config = dict(
    n_head=5,
    d_mlp=448,
    norm_place='pre',
    norm_eps=1e-05,
    parallel_block=False,
    optimizer='adamw',
    lr=0.00249,
    beta1=0.9,
    beta2=0.98,
    steps=6366,
)
Each number is 50 + 10 x the weight over its row's rms, rounded and kept within 0 to 99. Layers, rows and columns count from 0. The size before them is the row's rms in percent of the matrix's.

# up: layer 7 MLP up, 448x160, rms 0.106, rows 137-142, columns 0-79
# down: layer 7 MLP down (transposed), 448x160, rms 0.101, rows 137-142, columns 0-79
# gate: layer 7 MLP gate, 448x160, rms 0.107, rows 138-142, columns 0-79
up137 097:60 36 52 51 42 45 48 54 55 52 39 53 37 50 47 36 58 45 50 57 53 75 49 40 62 49 52 38 41 51 50 44 30 20 37 54 26 49 42 58 47 71 53 50 48 74 39 55 58 51 58 60 28 65 58 54 40 58 63 51 41 40 48 55 38 44 36 39 68 47 51 47 51 52 47 58 47 54 64 59
down137 098:47 48 43 44 48 56 44 41 53 50 62 53 65 50 56 53 31 35 52 48 44 30 37 65 50 54 44 58 54 48 61 50 45 81 59 41 60 50 69 38 32 41 34 49 49 31 45 54 39 46 53 54 62 55 33 51 38 38 53 41 55 57 48 34 52 45 68 38 31 39 37 41 52 48 39 49 44 52 54 62
gate138 110:42 36 54 64 51 46 46 28 35 44 57 61 64 50 39 50 44 47 49 68 67 54 42 62 53 40 45 57 53 59 48 47 58 57 51 43 57 45 62 41 47 65 46 50 60 18 58 47 53 55 79 45 59 50 44 34 47 50 47 44 71 62 54 41 57 42 51 50 44 38 46 48 34 29 47 37 36 50 63 45
up138 109:51 46 33 43 48 71 44 60 42 61 53 45 56 57 59 44 43 52 47 37 53 44 28 52 40 54 53 47 42 46 70 54 55 59 37 57 58 52 42 42 58 39 44 44 30 70 31 48 46 55 44 43 44 46 46 74 40 52 43 56 46 58 36 62 35 72 54 47 42 51 56 55 63 38 51 40 25 45 48 77
down138 107:50 38 54 41 54 33 61 24 53 47 71 59 38 41 47 60 56 59 33 63 50 48 46 50 59 32 39 61 49 63 55 36 38 46 58 40 48 63 36 47 46 55 51 49 59 58 48 62 62 25 57 53 47 52 33 54 50 58 47 46 50 42 44 41 39 64 44 58 44 52 52 26 57 39 55 42 55 49 48 56
gate139 092:46 53 51 43 53 43 56 47 52 46 49 77 40 54 52 32 68 39 49 58 47 56 54 45 39 47 42 37 54 64 54 58 39 43 46 53 34 52 48 44 57 55 61 67 64 55 44 43 40 45 61 53 43 47 79 57 46 63 60 49 39 54 52 57 43 53 49 45 52 53 67 45 47 48 54 54 55 41 24 52
up139 091:66 58 57 57 59 54 40 53 70 45 45 54 40 41 61 64 34 67 37 70 64 42 54 65 59 50 59 56 48 30 48 39 61 49 46 43 56 92 45 47 53 44 52 53 47 52 58 39 52 62 58 59 49 60 37 43 40 34 64 43 46 45 66 46 47 51 50 50 45 39 25 46 39 61 34 54 34 52 45 62
down139 091:56 50 59 39 51 65 47 40 50 46 50 50 39 65 55 47 47 47 59 45 70 50 64 51 48 51 52 58 43 51 51 50 48 75 35 51 40 52 52 45 54 56 33 38 26 63 58 37 59 74 57 36 44 45 59 55 47 63 56 59 35 61 59 43 40 61 42 47 60 54 50 34 30 55 45 61 49 54 46 63
gate140 116:47 52 39 34 55 54 57 49 67 62 58 50 48 62 52 37 51 48 52 42 52 59 51 58 45 62 49 57 62 41 43 63 47 60 46 61 65 54 44 36 55 48 64 66 46 30 64 45 76 48 61 48 48 42 49 50 61 63 55 64 63 48 57 63 40 54 41 63 26 50 65 51 62 54 48 54 56 37 27 56
up140 116:44 41 65 44 36 37 58 52 40 43 61 47 60 54 48 42 64 46 61 48 54 57 20 64 54 69 49 51 57 33 61 67 75 58 50 68 47 47 45 41 58 43 35 55 60 49 45 58 46 51 54 47 50 51 54 57 63 59 39 48 39 65 43 31 47 56 40 61 51 51 69 50 51 27 58 47 53 58 61 37
down140 120:72 47 57 41 39 43 65 38 60 48 44 45 47 54 30 45 39 58 28 56 45 70 53 52 54 44 52 52 57 52 56 51 64 53 54 63 56 50 51 39 50 31 40 45 53 52 38 58 45 26 46 40 45 37 49 52 51 50 46 43 42 48 38 46 50 65 52 57 50 48 60 27 46 42 64 42 64 43 45 45
gate141 083:53 70 43 57 53 49 52 49 51 54 54 53 41 52 26 38 47 38 60 51 42 46 50 65 38 43 61 60 54 44 56 41 49 54 56 59 58 46 43 57 57 42 43 55 59 63 53 47 38 46 63 32 47 47 76 46 56 64 77 63 58 50 44 42 64 57 41 51 52 58 50 46 76 42 60 57 57 36 49 59
up141 089:44 67 40 49 53 30 63 59 62 43 41 32 53 53 55 48 46 38 62 58 54 65 41 61 49 62 40 63 52 57 40 53 50 62 46 39 44 43 51 56 58 42 53 53 56 69 44 51 52 59 45 40 48 61 56 52 63 49 33 61 69 55 50 47 63 50 61 52 45 54 46 42 64 48 53 51 51 63 61 43
down141 091:44 42 65 69 51 43 45 68 26 54 45 47 47 55 62 52 57 50 51 57 56 59 29 54 47 54 50 42 49 49 52 48 50 54 32 55 53 47 60 34 59 53 54 38 53 37 31 60 62 56 38 58 48 40 41 65 35 63 40 43 55 53 62 52 43 41 47 56 50 43 46 51 47 58 40 61 50 65 61 35
gate142 103:34 41 37 46 27 53 63 64 33 49 61 59 50 50 34 24 46 69 62 46 57 54 61 60 35 34 57 49 53 52 55 47 41 41 28 58 38 43 46 57 49 51 59 45 49 49 59 38 62 55 35 64 66 57 74 72 50 61 58 44 37 41 39 49 53 60 51 44 49 50 63 58 62 67 58 52 48 53 40 56
up142 102:52 44 36 44 49 51 63 50 59 60 42 62 49 31 58 50 54 61 60 56 54 54 62 45 51 52 54 54 39 49 45 65 32 45 54 54 29 39 47 32 46 54 64 31 58 34 62 56 57 44 34 44 57 38 55 61 73 56 55 27 52 57 47 48 54 42 57 40 57 49 60 47 40 72 49 43 60 60 58 46
down142 104:56 69 54 62 47 49 29 61 37 55 51 41 62 58 34 53 59 52 49 56 46 49 39 34 48 57 36 48 44 54 46 66 41 48 35 60 51 66 50 73 73 61 37 46 52 46 43 65 43 61 60 26 50 41 51 47 56 60 40 45 49 34 65 57 35 44 54 52 48 55 43 47 45 59 43 45 55 73 47 36